From a checkpoint of a small transformer trained on Wikipedia.
Size: 13 layers, width 256, 4 heads of 64 (1 for keys and values), MLP 704 SwiGLU, vocabulary 3257, 10.9M parameters.
Architecture: RMSNorm before each block, rotary positions, untied embeddings, normalized queries and keys.
Each number is 500 + 40 x the weight over the matrix's rms, rounded and kept within 0 to 999. Layers, rows and columns count from 0. Numbers have three digits each.

# up: layer 3 MLP up, 704x256, rms 0.092, rows 267-284, columns 0-255
# down: layer 3 MLP down (transposed), 704x256, rms 0.0871, rows 267-284, columns 0-255
# gate: layer 3 MLP gate, 704x256, rms 0.0889, rows 268-285, columns 0-255
up267:487498463503470507523549601503486487483486484415525496445468521523508432493410574490503464479472448508483480475440453465559497487533501499564499494505517491509506493538479526526489461552467498471493488447468518540510529461471454472509455459439586525545492602518523477573488485545533520458438527464551509569452547510495528525507486445459478488512492513464451521462557467549545462488538540517564485572535486552450511491583474482569504470513440518460476481567404517485449533535509499481485461423485521586517571577470554522447498505484583529503529468457533519434486509434512578440477463531485525512505454516493538489536507545508500493450488513531435473500531477476506488530501521523409469530548575532491457568505527542502406554528534459485548478469502531497465544502470534
down267:466486489553497538542519475536575521474487411468487467526477513460539533478522551540478491473506464516513451484528447502482484526531452525444573542426491528569513464483522497477504530503547514549487493479532443579566480506465507487474460495495560544503492508477543458509514454552445539490434533532495467502482478540469510472510477481550503436478467420486456541468522500515517462508489467529605531501464459506486485478467612512527576391529463516423486441480522566443504461498552553544488521450469521469455526539540558501439468400553366608544493488497464506468417490466505450525440500522452523497490499513588530519503459505521538474562419467456498549502529523540471461401406460422447473485480529489512503493511539550511513461507506547451483480415516428573491522482509508
gate268:503495613468672476534563536487487517471418505511473517488504504446521477495466470485439509402522517489428545442480480490534504456496489439464502542485501572449477468517579531485460515476540449503501543501489500551463457503473554518525459477442570435550491426528526468475520533455503490525465515512460528524535541525522552476455479455524551513543496571514504507525516518447425511505482532523507500513518521500500490518474465473502486496544461481477563548461462530558529541524443456551581503518451506446477466459470484520523493468484496529489604543489464467470467435498493537462482498482532444515502476477500462541538496449518579480500551497463477441560463516502474504561479459571462548482454489453560520494417441552465443530479553463461539567474571451478500557504504477
up268:550508475526478514549572519517504499504405577499484453462571516403466500440545440515448484485439480498546444328482471464441577448570474492497516495476468533451474483477474504473409531557529449501456416515519487538591428477523496504523476480521537479526450438474514493497435576544480473533484537516452506467455493536446462433524489407577454484555450546520595490458508487474504541485510485492492508528580489501422500553500544499552568591467583559489638446495483528506525539448536408495538506544520558504446469598479438457554488458523565481534468456435487428510431462538587521553511527430524436420499500490539517453500430599455492546434439577554435517525515454504460556494619427478487505404482487418517502506531454475478501476474492550509544569470534496520569463559464458
down268:546520472529414534506476484539528463516559563478557488523519536449460565525504528497501484585433464508589523454551433556481484519534499505569506494449505403585504486513386539479486588546461487554488435499482517452558506610460571587514507537646478475468467575486519482512496442524436481526530495516528452477526511543512517470511530501495454453470451473450499514450555441537502453547452514514520529490582461492500507518454616500486580530508585541472447393509542501467509464495567471509505508453496484563534521498531463504459553498504531517505469448502557530522471525466583537606498511508496428484500496488478535456512495500425444477496434581469436513420525485545486470438593549463472459511480527503487454498554546518548586469499500426567467488506485568531542432538462482
gate269:462419459561497557504460495452504506526497470520527473410539438560486487521539503554544511508549512462489536466473461465460533523522488499529512447497482505466496405466558476508530440508495496510426460480529531513527508424505462509482504519484488498467531484504556504529524426529513499535471499516423515488505489502441483459538494484536478500520444517508506454464434497560494525519524532489519570504513491462472469504494526487415466568479531476571472505484503537506457447411529449467516430541485492570446487540525600509522582561487464508497475516509492458506465459565472560543505512582543550433486408477528531477559464505453508506500483543524525429497577457534604512485595500527481532486466480580516444526518469547530522504480461488485559496576449534456437531428462497
up269:553493542504477405544526569523481482476421491548491493576471504468443486512456428479563495536459508554520524475424529447602494516537455506582462513543518522494510516568497472478558464475453482532500484557529466462514491487503538508549585505509527517486537460471464532477503493490494466442468568490442417499481542554530428504548572516524571485499431494454470486469478516459536490513505507539493564432510486561462509476522493506518554529400532480486428474471466513488461463622506483556533516486470569470546558511527412433434544537541469540458510497491512466504532503440501502473538539488516522586420536563506512553475438558552484464470485492496469392531526492489523521471484548559496491436472487490543549477528478459492495524514515534512502477553476519466524459462447517
down269:477466515480481579510450492508534522517560541474521530414459421492492490477494493583469499500540501469525456440511492517516580494456538481512493438520497520481487447508497506522506463543533468618446445476509532517510508439538517500493448454470540453476498476456542538476547492486517514516436434479443443489425543500452534482509504538508441460424458525569495497491408491549430510544486551522511573474485484546495499558472563465485471499471541465510498506462503572452487504495508515466508477495432514502434453513579555492510465485508484502458509534520422493518464486528485536549450504545539501546543424464615586520534418514500545470535429502552527485498516496526558514479554525550461484477530483595490530494501508540484515467453454474487537496538541534481412492466439500
gate270:443510493464560428509594416368506480503486509474548591479506512535604508430505472495496527557494526514477542479477524516514518505491461436479483453519478418463506510475565483461471495506508470528516545508569476563492454466534468490499545463492520522433495456516503449569457455599505540507517469508455510538491431444545471503531436496521504565471450517529469499521446493460451547549515507510469544474447498479544507503554488588481576523514531506438574524509575462410515405445557530455539457564488594503541434456458469511507483577543569423534529480532503528445452502543560454534441481472483546567518419442524527579531487539493501473539549542543424436487478466575448510529567498527445504487478464458536520491463435503475482501507492465481467481527520523423499492479475472
up270:480444538501574469465510494506518502440499534518440511545474521451524504531489492596504427545478499532527515497516469428469541419479498521522498507578537492495470471445537511449537507491522522497481491533458520509482514473452536512560422473474511483459513488512510510468633465431513522560458449470546527525520429558488495562497558457468448525481486458537492501483569514482516613438532539519546463537536451471520475450529536442520453516604471548543543483506478496526480454550511465504574555429425484475507512515495490426547515502499481441495497468431489478500520482520528539514546486608469480528446552475503570489485501471560548487497432485452523522433495459497525497494480556507520496479524502519574452481491553488506483475572487532518477523461471525466497462548553500
down270:565482501535487582475507516590527512534499612531589442492477486545509552581468498503552469494519478460555426499562539501484459518507459577517535534445480542546414567499521562518519531505468450485423478496527526543483517532548531497478572528529477486641482560446534538498466532487435471426522516496548452488539594530503495482432556494544536418565537555446603504464520480581490417437462505513509462457491507531534483542374524504505486471462508504556412460494458489461496525489437516528452485483488478592460476465519520563510493484491427544532533580449491460528554495506447553454508502519479430512474510571476460502524581508517479525497485469588550539470505524470487496485467494569538525560517484495521547484544477485506561514562509525532585508549455473534491536503476530
gate271:485508474512611497520487494479520484473515485494521540535544551472563452494480457534436505602469511577501473497552511505587471551489500534499489519427469500483493529536561506532500438479525543537484544502518550549502482553492477501501457494420567515534428473563487491516532483532517490545508432534486487481496551503520496459573457508461509431512507580463531554452523431489429548516499497480456540470504527463527504405577494426514510497502560537484451553418492568510515481452446469537509484600530492497558521553552550479528516561543575479557538548520478476548500530489406527519475443473516492528471483474460540526464525543545499508509503503512556454463559533514516465480504540531473467518537498538410494547564517494559523554498531522494520517482525490520430519484481510
up271:449431582515531545486479503537525488497514420514520465565504544526424461511561485414508566522499516511488483499509501506532485555520468511523498489457428520485474400550499545557517546495534539541564459500503484441477484547454492550481520548537483591405466454489553482485551519500426449605537457500577493535470568569444561471483483464533524431544475514431527465430436590468429474523491481466451547501504539415464448478547542449499495519514533449427453437428611439544511487448465412591489476527542504531444524518480476504472501443449490527483504533574563528499526551502446550426479525432504511459394510532470457562467459521507462535525508481521501476517552521439572559546442502541470497536545515540540517515428448513539525573519496508460534475498506484430486504450521465
down271:507499558459446443460493498483482494509536441505591501536466524501409452466535524495570459511536489431515487480539519470464525456524431534526490492465568508508526424498518508468532541533481494505518455562524429458527495481435522471515510529555422545468498513469484426392528512496477492491527556521527518535444500527526547486419468468493476528510485378577503483468443481509507466531435457477529511437436550460456490481517555509467569481524523437494554494591536491521477497474505550507510539426487487497475523448425434506475635382492438479501418534527531540514532482539548495493545584463450546426510532457517444560543476454483468546523562509538437529543446465439460522497491425490500500504503485395518494414416507514484509519472433477433516463486475463385474438508461463
gate272:572518537497584509483490453441552485501525555563483490458476442546490484525395505521464433447492498486470491432513524521508404524537547533343581548537473527475519525562447569564498484534498504448474463488452500544536518442574427539521524513446506482481454488472472512459485438505517495523507513483579536566482479464530494479522454487580504477501465450468516474476515549538519499497484457527497500454437572476394523436497478540462539559515532516582443446486565494499549506529546491497573532395479469482619538484481502557575594465415560478532503571538478474476511467527455512474437496483471546444485534428449487546545462401498477500545502508428511455511507502492474463471547498520440510498498547548505545503526503403503511455523428564428444488517546555502427566476475494
up272:505556545517533463496539568426507502526544464503532489493437477507477480516501505497537480479493534547470543544484485489559437467465589485501498577514452526494501515534476533486473441553538532458457490556499532475510537475565431501547538496526479524493443457481484505536527455524504413497560502569509486594482446551504551466553506494476527473437497537472489454457507513521499450484493451520482529467467476434434509471501491512466456499509521476535504478497540496517518558479469506527558475506542485459471523449483535512478511512487509529540533507495517431557492497516544484443494515489420507493508500491434510497510465531432434531553465514477527512481503441497470479488496416510449477506510564536512473533529506464530457532478511471504524528553533570530463475541446474
down272:471485533505417506500476544512485529479460507509468537517531443491507561487522446463518507534472539474567593505482542435512576540433464480510475452434472458485514493489505418500450579463523451504494481463502490490473479542462564449455456496504531429515507539535548541513517525471510586487451461474466531467495523517480501553507513455549478485546530487527416526447548474479516539495550578510547503510488438549532540500524477493535522535501545500497528534523517515527513506463396507487451483489479475510506515500511408450483496543507465505456544447441481476491525475513535557523498524483559464546589499522531466484502574517545527522513597470550469453566460505475516525511485496531512504538439466498508467463503516585450527477469498515530477456485479471455438511469509515
gate273:548507454537520488480514503548447548502520462469465540500565547506502397487493480591489492442512579504528498479420484508493448511411540563511430457533535551509542438525463527483525459530523471524547576537427527553507542485551522486500477555558507491475464541564485490512554501442505534511489538558519455428527525470437454506587566522556499566551485520472533497511483612515505539520554454514426543449449357516442579513471535464435494487523554439494460507521525543495512495533488562546578524465469561551477520455420479448533538492530445502510524551526548529497513459512538491486460510546457495601604510482465493541539489531441485507533496514476565468492530548505485394461526492466437509482514455500505502530540503509459423521458513432506507506481503473499542465489455517
up273:524492484495487515461486547539494567527503484450424513511489485506535487475468522496455428441473540462573479511419438495535501542442493491525538548434529468527427501516481476496534475442549487505457619487516434512517517495456534565494501509571530491550484454437436499544541519486426431471434513475490557437525508481536414488530496539508475501531504459498474459443551500440506522566471461560498527530500505446582413509485481456519471502460463446527506482506492501500502477482495480502456486478585547460499558536479461467554523443577526467470463497512518550465515509437458488524529468554551470495551456518509436493509528467532518499526490555461533487406591453442506542532459585473498455485484498453557444475523455514533511499492604472479547516501516540531521533492442480
down273:538460482524475561461463508426573503433506472495547558410435493522489543535518565466466438496491526490455511498563571511479495430544516499503478500466439446484468530484514465517421554520464570509462509539467513414501504496586434523544545478487509515549552468545559530559487525509467548474455505437528471557469530502490535469506511470567528457544392520482467505513504451516514434495522503492463455482507556528427546480454448460450545522510533537515462497444438510546488502513471529459536503554452476494480447529518536531442481500467536479522404502484479516582534520530511534485513484437534579422488582464465451508516447509518530529494463551465544481478442453532507530438505553547579537565508508562516481478535486472443486407491433453450521509485447496453457434448526448
gate274:459534564497569479465513551462451482535501566476460579416491477474538529531543407465539522532519529473477528490516454506554507438488467476503453480432567581405519484480528530469425544485478398429498533498487454560506487493415527442486534435425460528567534521497562530537432506464507500542548480513514480516604518461398493514486479516501488488459509539502595442551509473502467425567419507460514539434510508486541532473461449501455499495533448487525481533446538444517517554475542512496411527535494483480450543545400518549474495547529518489429512475487490405439471513472493456475499416463514481510510452434451493449573517504443507462488480555441462503533532489517506490628526534503513492497472513512545505517517470499527473531493518501498515499510517441455471540519504519
up274:494465563453460462474469426514531484483516437504445545506496476558491456526557517493476455478482524475462506491554523393477585509523432493513561492414498517520510431496573514482480520481499533597463486534566551508462473508472543530553543497488514479559442496497498499478488431512477560475537512470547500511506498486488566588431452480450524507517465435480441505482494463572559483560566606490397553528478471458514497482512528476445507480585521512465423550509540473488560472524494504443455510534496412481553450532463500520437550506470554523519517455506460515551532559468481497573465455515533481499515549480554491484398511440493582591520532466503552511441454536504541490518505417557547421510456501543513468460490525524509493511489517569500539490519549483551481541564569508
down274:525499516494462455522496487497471498508467526430492506505512484518548557508538531435533493517481541475454609535479568474511517529404501504498516451490526562436495530437484381536517543491424518517427440479572524515512494520452431507510537521578517448537507494499507474499492515427529473460513509501561464419557463521512485506522413536464461445496527483534467573494490474558447513423443520482509473480485499501586543550487521458466375460470499615481525548536591466543576513530506524442465465555466540486543566575492441483530563571409517512428450481514510531482487479488454495466431426479504511527487539525493472503453548540466483516540523490417534443514454466464535486499556543507525500569482477473488433438414523567574460450514478638513477476532479478472518531504572472
gate275:500586494432499472447532462525435480519441502506503505483527498533556537542499476471435639544392571482479442471526520524567488503593512432483498492476463445428553470474510526499512497448508487468466461457559450509504470529549512485516515389543519436461443520532481525470490454534491533522453565491445476487473500533441505488503521499477519518523493526516487490396570502476485441498519564508502523469419470537503502460469440478509507452509471440529480466472468520514523566535458493423595544554439521498540457567525431421466555465594579505499505488603465449464527506525479501530458506440451527478581547444472426535482451467521492518491501532538526506507502487490488491536450539469479416456478518481593531426470500421450519551486474500501510529545481506492509429496519518
up275:457495531499492515454532536470518489516524522585485492520550507534511484416470542515500530543520545501451469458447518482540463459576507521433463492456472501550532499462497495504569490573546502540630462552464475498604459470548508543492559531546490495468497498495490485450467477494552503525449422503500516517515476481540449568436560470565534607503456487464527512475492536471497542479475533518524525511598505498526533522539507487453520498516470537490533504559483514413619487487439498468552493470492505501491562543507483488438534464561459469489435511548477515476594588549555543517494515597443538530489523526560515457517487425484513460502486493475434500542573549482485448518468525580503501472456513498443535483485489534534473449498495509516453445547450527524512501522496594
down275:464445495571490536469499518469490527477493540445480518428459516460490405509539561498495420391518455558443521499504483470502488484463513496487523464513559470523456464537575525528500462532456544529462438526502550439478601465464455509525481597452477472526496481534512540542559554454494499448509497501516536470559474526433559553542550518482418472473510476463511505575485445493443480482424466497503514389509452466459485577554525429512561494456461515481512574473546483454471448493445537480451425437494524533530484531524550562562522497514483464496536517400515512504520477515525490423477465490504458496500495476479477510481522498577551544512479536535482507471545476490524445510499447440478518538491447511466480595458536495482438488543480491521477492403522433414450508577515486
gate276:460521491546500491497466428535550632483503470534525485521557506528464546452545523589510583473451488522533498539504547523492476483474624518488478508554518529505555552504503542481575520574464405560539478542536531522441523488445445487439501473524499491483498526504498496428530504508577519468542535463487502518544583528553448482499511448473484525526503427499514420541512526531494447477549479399526512469552503480529532458500503547399499456534467491590527496476552456522463513449444466527526510518459535485445475486483536466501487536440490507496452526514446578591507458496441516463508588560539531481460429469495448523495447518528487469548512538492484459433505504491481525529503522424486516431501509563526500451608581481513539485412508477493458521530449465449456549531534468
up276:518554525486505469534496444497460471464494559435440513481433486448474565434521432499473557534463446482566484521465548484555498476482509426455454528521465466489466528471504584488480516535512568530497488460511509516446509517522609486530508498507496487507443500493458477525484520531474480496476587539492513494531508518536513471415489497458419481510522497515444527565584508513527524446522520563481503495529492511556536433468530493484515460570478518476456491479495476534546599492462531511460594542451493474502520500505519431459489566446410532556500475531443445591483429518518485532480470520489489461456496436571535505417478496474505514477473525560496472551511464534515465400422539506505472523529476520504462393481511534483478477516481529421529553505443569534518459525486577
down276:498509516512500606519470483519404476511501535457447457532507563425494557485587455398537476519495492454436548427457440485542501528523415423481539482506516466480568473495453487478427462439467573476507574450545487486544471504503482481459474430505577445498477491507515510476406410492492537511502532437479489536538542499517479508491488526464492441509447509545482499507471492421458502502488455508539515494554433494504470493532491492507545517528517519456457582513520497482576535522518508483568598491504529523475467464556546537444475496523531461489484522476512427425501470526517497514521428534484529476521574546469479520519479494435484516469477456468450530543474569454469490507543495591454506490531465538428474481440557471495401525574513444439467493491520544556521467491440573
gate277:458486463499522511541460431490401506499487550495476508500542565485561543521462567539522543489546560534485498498509495484543463483519522444528505559561490529499487532574517446464514490565528465534500481505536570577549500514495515462443455472470486496505527478497468499558486492498528500474518474465435503486502439509493448480511555541493509533497531554480462477418521506489408477477531506523559504503478478570479569506521436410435494474464542480534553500497518546516459444506539504454522483542504465545500528550487524472443567487545495473478470488520498513473528553440482493527394563495448522547526455475444493529527527511508492443593478467488504444591558461479468465546516484488424515533453542513415532529492468510478472489406495458497504519516462458497405535500542476
up277:555490509446564473530526511456493522486483479470470454479497482504529494460444424433470439468460483532456479468596496551541494548511542414555468502515454510545583499492542503565569428480542567519508422522484497470548538495533442547445477508468515495492446478509545533458501478483483519451447477600546452564535494531431463461470521449491449532542560438454515500518472537574511492452474515526561485453524525474540497479435478501579463425485445532458457510546506570455442537576467515462536447500517563383544575454571437441512488476461413421566472542463499476375528491561479414458524624503549509515534468471428452487463454516508479465493522569482556501557521467489480438513461539499541446467485522540513458583491526468491471445541515481477489482437476564478506486502477559
down277:581449540476525439490497547449425531492535511435463521456547469527509482543463518546466473454473534587501463427551463477520455519441510467451523519542530558571560449569553427501526477558501507511431463472537530607555556566537420536436373500488510511530486462494477524465543496447512509472459508472499484459492494509521442426497450437507539508452488492458431433459586576513465534461485501518519499529429515480447507579486484475508438423496488508473463582433502521512488489512420543560522461588566564476523502448570512437517481447456477481585487631443528519473520499426476450466426500458582424484487437465457487531474483536428517481520512553501565515557493428505552454499527511533470488472501577492443472556475542493478455505484458540435494487452540556505513521513589489
gate278:468521461510450521454537526509498523515424494568460541460500528495466529560511476510525491516569590466505492444472499550444506571502563515498491489531513493451485539406501583493496542517539512560563527473564406473592479455483527496487522458451529476498473536515503565497486542476510534494505498540412502520536540475458440516499471492581502537476422436475504524413502454470528574528481510520421460484461501506536507490437559576558508559534546489504403457515486563552525418478598555486502444537534434451545532533512467463484543541525480524462519549498480512562557554552495542546550474550471538613517473561514485454471502567510525528523541498502515473412547492562476460581473576535517467461551520440506560449543558470470544484524537433500510460501471446576540534472427462
up278:509502557517555589517463494469530484494589542497481446438475505500505511475515508465496524514495469503490434519392581444502514506554491492596485513484514492469431526513408461552473548539441476436482432521481500537478516500473506535494503537534493537496489471471440554491484498503494452456493525511539503567542432566581518551497515511501474503517486468481475511496535538477506482486556469502492485463438448542490527512490516488528521492493488429537520531525505534460516532462502445501596397568450445555514504553498434519486499478484527555569454471435499510506559485481474495495512517529454445465473500452476505503564549491523516425486474411556553552521450468397501475548570477480498480508445535476490506465488510460521512498491431515506470443482511574417481458495502471
down278:502468442495417490470520576578498507534426461521522521527502491463536476525503481490495523505548551481488533530530481544463486496494558473488492491519446509475493514448498522499522470487554532518535519449510513535516504465545491511494466483482487494595458536509470490439493499465540517524491531516432553460496507527478524407483458492527532537473426499464491536450524482542508550563432482486495451533485547524535514519480570535525447529524555496501436468494470533565477475485544524475470519477519491435528567508549491453486516537476495467408526535542529565524504566520577552505509509528504560557503455530514480487493469545509490488451498535481503470472566503598492499492459496482505525483559454457458515458534480486454502481537564472477529436517470507534506567478474456
gate279:507496501550512496450494439529546579490445511484542495518501474504421449485499460528547488560596431481501495548541536463512491497551405500486500467440498538494534512600448521519573509476541435536494487506467493473512533483499480493534524480468456421481536509513467523433531523514465549483424528488433458534526480523507459516492514457499492514531522525509506511466502497515426500533499528510548464533514516518464527545384489469527530483478493506498493460457496534437535536595509437464547505521385497560629457549620476456505462478397559540540493495500475528454482543493476471487510534489507494479553522476432540505469462514485507482505471504531508509467507537570532447561508552482532468457513487485531545499495467543507469545515519523509490466547558550434531493473547520
up279:586460506408513522541486489527539523508485535503499523457520464452569467432512551509527421469498537440457429443517461515458476504510454503474525596519467502532492489458502394497522455512496475538463420502514482581463447453501541557494462544452452491482500435494493451542520464529502512569413562567528563521479436512582516604456512510529466539529445519449470475528561451529447444497478512476519513505442480518518474507558425509465574523495527485449525499497489527560492451534404504554519506448515391471455506518500523504587505471534465409554509417524522551465519496506473507490427520430512496422526474467493503536529468440525515543541501481485547553506526473519433535487513574530457481501507437455486523501505477470561499517463551467528567510520518480454562499521513496
down279:456565529486526541502499540482510512540558485509413463482498530552536419447425493511481443491432503557497395476511492517486501477549453470422403551495525483515511495455429507519490481523473506528509475488477502512561470472421470527466573488434394521547541488529439501556547513504432486496507505532524507481552432466541565501516437483510498507499525495498426529564543468436470518529573509558479503552586473510447536488538433484459471489515444488517452555488487540496463491500514469529464502476540496568499523478410480536509512457521497569449373444400545464504504523547507506513427531451450483523376496493531534531498416462438515567550485469521518426498440523464478488458453474395534480541509494426513489512454521433501543478586452400468458522524429564494542500503463494
gate280:565489453531468457535484489535507433506484538548519451481415538508512478468486436535512516495567589423542522503419466583482509433486482474431471511515475452539472523502523509504527424485513538425414528496495511556488567480526444511545480537493454432507576487454500432534468552398505421519554490494432471489493442520441533567530528415477534488530444553514544508503501444544503495465523515516514442579436546596503495430440534470407478504520525502570491511530490488415470436521486491536525471546494518494480463465597514466524479492540517450527508505507536454489463469501398533506489495543533501497542484576562458396559570434480433457526481425573479548460539514492484573560523414502477466504510495516454525480551552476550494493528480484518496520565476591458515574471483470
up280:499466474509485482497467434488459527449532493516567447573478571484477450475524524482474583542502468519521455449529516504414489518506433566563512520524518464539506517517474490551459460526505501541459490541487496570473529523420511456516489579540471584467453478569466432462493455447515516593473495428525497517487467545535525488504519484427466423465598523434511469546457518409498478441476420517451538531476520477485467488481445458542473460446573519496492565515465484495601527514406495505562484485536502466528485542494480586452484544537505529497513468573477517537513616443496454528509499550494425527545537479495567474461526524437518462503559496481432463522576533489516537565488477576504537568537473587456451487533537524560453530436525477476524503508383491481494512509485489
down280:509500486496515477462592508494541395497470423494450464513449423463496509515566468409574450529530511464470518531539489550470522504482486449465512527562489517528499467538472552451467473461576522510466509424463491479492523559467545441455495544471501569494439544463556467527527553555487545539496417504511503510446497485518504601461534485475495474491458486533533507484477451559481514513509423505446460577567530484460466581495586393453535478542517458491585533491513478445439539462480544502517541510508518536594430461520532473545445547499515520575454545515514514508564467457477587544523431478408451495526554536535542468518566463497442525501511448499462499461539545484519488463547401590422473547524546514447511516488507563438476487468516543560453567488455502558493485460492486
gate281:500525563493593523499469515513528517499458457530479424427495502542452519516492478534442529476450551511579469517480472526485563519524527531497448487446412549470589527553463492521468525483522483458466536464467498533436524459555542506534521460520473506448516452443458497500491479506478459551493543480551522512458487550459528525527522459416529503610496561546450519412485453486505578525497495523494502490545463394446554537520409522469444471483468449443498541441466461592522523447459478482512520528507511528544498564451598479499550501470517534476519462465523570494532517452477538537501479513509524523494432515474570462465455523509532561460481564484512530489573498486547494536535516521496575526473556444455503458578564475500510499485499575537494460450500475452452598513530476
up281:487544517521499458541541569484463430469538492543511455435428477475492507446416480427495529516541459541443597518518517475553462450458499501538499498499493554462474426520453455483445493462456518446479459395521555547464530473447563523550414464545493488518566515403464509498495479546453437453523441466597445550497463473462495481491514489468553439543516534458453511439528538430507512521466530537459581496485513527449523537459499506486499507491535509492538473515458600511527557513480586469556451488504511480527517457483420394522479433502502464461502508548432476582464483584500463552470507492539496512466509609542588496534495439492503433508534444614476533516554540446448519473497525468488468507553535569533535486558486521519536391500439530507546534433518540487472495512571496
down281:437588589474438460491580457443522482481432588494481558470584486498492524532491538501521496505503503473501513510504460570487486433410458526570496542458458510476494515480488502460542535464510583554501433522518459468504484511501488519552504554456528528489513466523436480504473446564514426536481534542542516528457448451496458489525487478473476485489467472506505574527450526507419512474575498517510590486490585481498526498537602527530506495456468532464498473501533559452527504478469455393465461439428524485479571429612461523575520474564528486485517570606481522479539507433498440519515539490530509462436447482471538550538450480465480526481426422461593502513493577482473483482506522504503471515520457632502572512464490480483471504448528511457510510535469529549487432518531452
gate282:535535532535485512544470473528509505455468449571450504524523513550491458523518536452447542482483517454543481513571496460456503483472499462449567486465564448558452517464467519447474532541394494552481511584526512499526536531550462431460497597453500482493546526482519484502536522516507552493529529509497524502467562464460506470505459558456498494511508526596495507533541589579539484480427417504541441531497510485520502406549547581431528467502458548431473518456481474565428509466485424526424448499540463459511511494504413518486577505537477547496548471435505450473513536433553498473505506463507505402499489483568522533539427456518492503552460506533521497509492440476500477502479486581519610515463508491509465461472522445540541436573588515410571468541487566487507453459542500
up282:499487473471471488511514482463497531527486472549501509498482465546434520498442487464397457541446533510543573544450482513433580495514536504498520473529521551507528472406445476499466407410483577528496482465482508473518489439471489546545467483499505454515564486489495481416541457498540476529526455517473511523573513545534488571479564479458552484533429432547489457517486490580458544543522586567444562485513496499508434498496539452496470433507520517543446565496527499488513571566537581433511520554461554470465503541535545532513431518482468444498485492471563564520525551506474523488430478545496501461488528555469462450520500547523455491542533547555523523488477526529512558480491533514454481505470432495504430553496532482490482542529516518541508510538477453548508494454462515
down282:543548516497508480581503501526537524533525465508467496469527509523489451532465488502478512435468448478568474593546499470509496501535487433528536523418505499506426521478483569492461563509437497485478484488532509496485514555463485428476445578434501532554513539517461459503533460454501505507494470515477476472470530542518550542549495549517490478561433507581473513480529528495531411476419541445526484455542517446579494448532561531448505510487534464506415568521475488508517527466522412467459447482458527466503505460470450462483554535501533507464441515491427519486464549473497496514557470503508575388593445501456491514463495476467467510534538438484481463521506490504482494429494483558479551484410505536575580479533533486499568496520561518450524471511457495508451478519526507
gate283:538485552471501488503488484472566582471449477448534485491510549552560516493426447588486431468457507593525494497544508510465537511475627514528482547456440507478576500462466436472455483478436421461498531513558507463554427485512521543517498495491523463556563505581447539508531542467551538408530499558482562509513486495517464507572509490453463470554536555515499447429516537489526541555510497510493471439509455463538483487485542527485528485468524495469525520464457499568397483542485444437482489492544475471482556501515476533513508524511466515508461547466478548519518453569501536475534515533447477528551546499523556480456522522564530529507389571517474453574501498455513596491480543454489602448525529555473481533482497582472447473524518544506448480540507479484467410490501438
up283:545435383537522553498562554572448495491527492461504448532463479452469534473499530522518493521530476495475506487502485537482515591472566405448504545473473509451538516415527524464574436518504512487534553491520517479496513491453477484518489551499499436492521543469478547568495524470488487523570524489467479514535511474493451532488573465532495540500545443419494458519476517473428506476510481483505528498462518556503455510436461518479494502481499471463520527486479466506475520461544474480461500472456550476479479527464450486508508565511460458483551544482486501521456514549549497502625456464499517547524456463482442488542528446542508476438508506472492490500514478430532468493417517524498482465469414428495492519476509534486514488460513481528468505480493482497470517530502492
down283:524454569480484506494482499460519539462503421547543530566463556564533484524515458539481473501521539516529467430587487500506534496521576518438474550487453432502505427497497513496495511473455512479442494524555505408520480538500494523530471431504490480506541556490492521542480485507533548446491514500486517532479463518493483487623485514479481475579562541466487483476523522491468540503463489465494492496479427476503484526469521535538525496477550548437496466485478569526398481532498477529532525535576551534524481413455545567483554490505480510554511472454510541479470448462503484474548525574444487510515595522495470494441515497578502527461414504528458517583555529515458547468456492444497577461519534533539444497517507508525418517462489562534497410513444508532475470435492507
gate284:569464512442556422477486427483478525493461424511546455553441490471505477481483556458591510563494466491494437503533548541602506512454449517453527494459482460535522497508496464503515502570498523545532489473471527483466543497536474550477497490498486403519536462542485485560438442502445474502522469466517500531466530504449547514450552515491474475489542505570466551530549480536602495474490520570496503447568486513476516507497509500512471493591539514426499490487464488535540461504515505478487508415590458564511434569520556443442487499484481516535480438462544519544533472457574507490517544526418517512450525556491486493511478480434505564490492497529510514526496467485415446503489506526479501536547436444570507464452489507480503544481501532451518429527505468550440442445538462
up284:530473447472508452437526426495488551485507468503484477534506502564523550472562573520411483464563513544494501512468535481476452490483481454463481528491496517503464502469478406446491536421482554502581492561566546468500479492553551549457458463467526518496469480503547448466462486510455490477488529485483520458542514506444519565500560567441476494450557531492509495516506553421483500520502532496475506468503519519493506453529508475505578439591502462502466535486525468521505500528477492478489507511511537486496515500509490514500505476505485462488479486559547533456525466503573501502567486511459561453505527555561446460529472488469500493558463457452535556499476525527531443451473504541551490467494543405502447457477519514534551563503443467556517438568475486530481512564538609
down284:449526512495477549536528541481563448492470566533442502477525481511482443533493452523531497455463486485490511472508462505493501500560547569538527468498518520520485493498420607517481470537501406470484533429463499523457521461470492435505525541502465532492528551507510504546518532548577532466525478507473472502490473492512478470498474482548512497566434440508521542535475470550502524493477451503516508492446498475537455599487468462480429506418514514506515478502534516454482482480498530540589473530488471553522481498499501517454459535490490516488439586407457471505463513532473435519476500514555488502512484459457530532500550489533451499508515487540448456492520478491514538523484522446463511517495508532497519498532503463444469407528547523440512515507498482466486535471472457
gate285:463461480528439599480521432432509527557484545556478518487480553562495560637497461534581470520465478425411463532551502545448595496536608426449474531477523526454538533479432580467527539561544583566427497420519493494468528552513446499480520512493486449543444513532475559413575533546454494497505486485510476557476489458569516556517543491490475507510528433476539534482527465524473524538486459446519526543472517496501447509492519459478582446496490478541494492457571482482493428491502430542426543492481480470521477514510570498514497523366543443525525419514482508554509512517553463482549487497521522507524468430539462523485497497504521531492567563518533510481511523513477517485390490549515469529533502409444450548526450482471493443490539485484606474563518477561538524483463513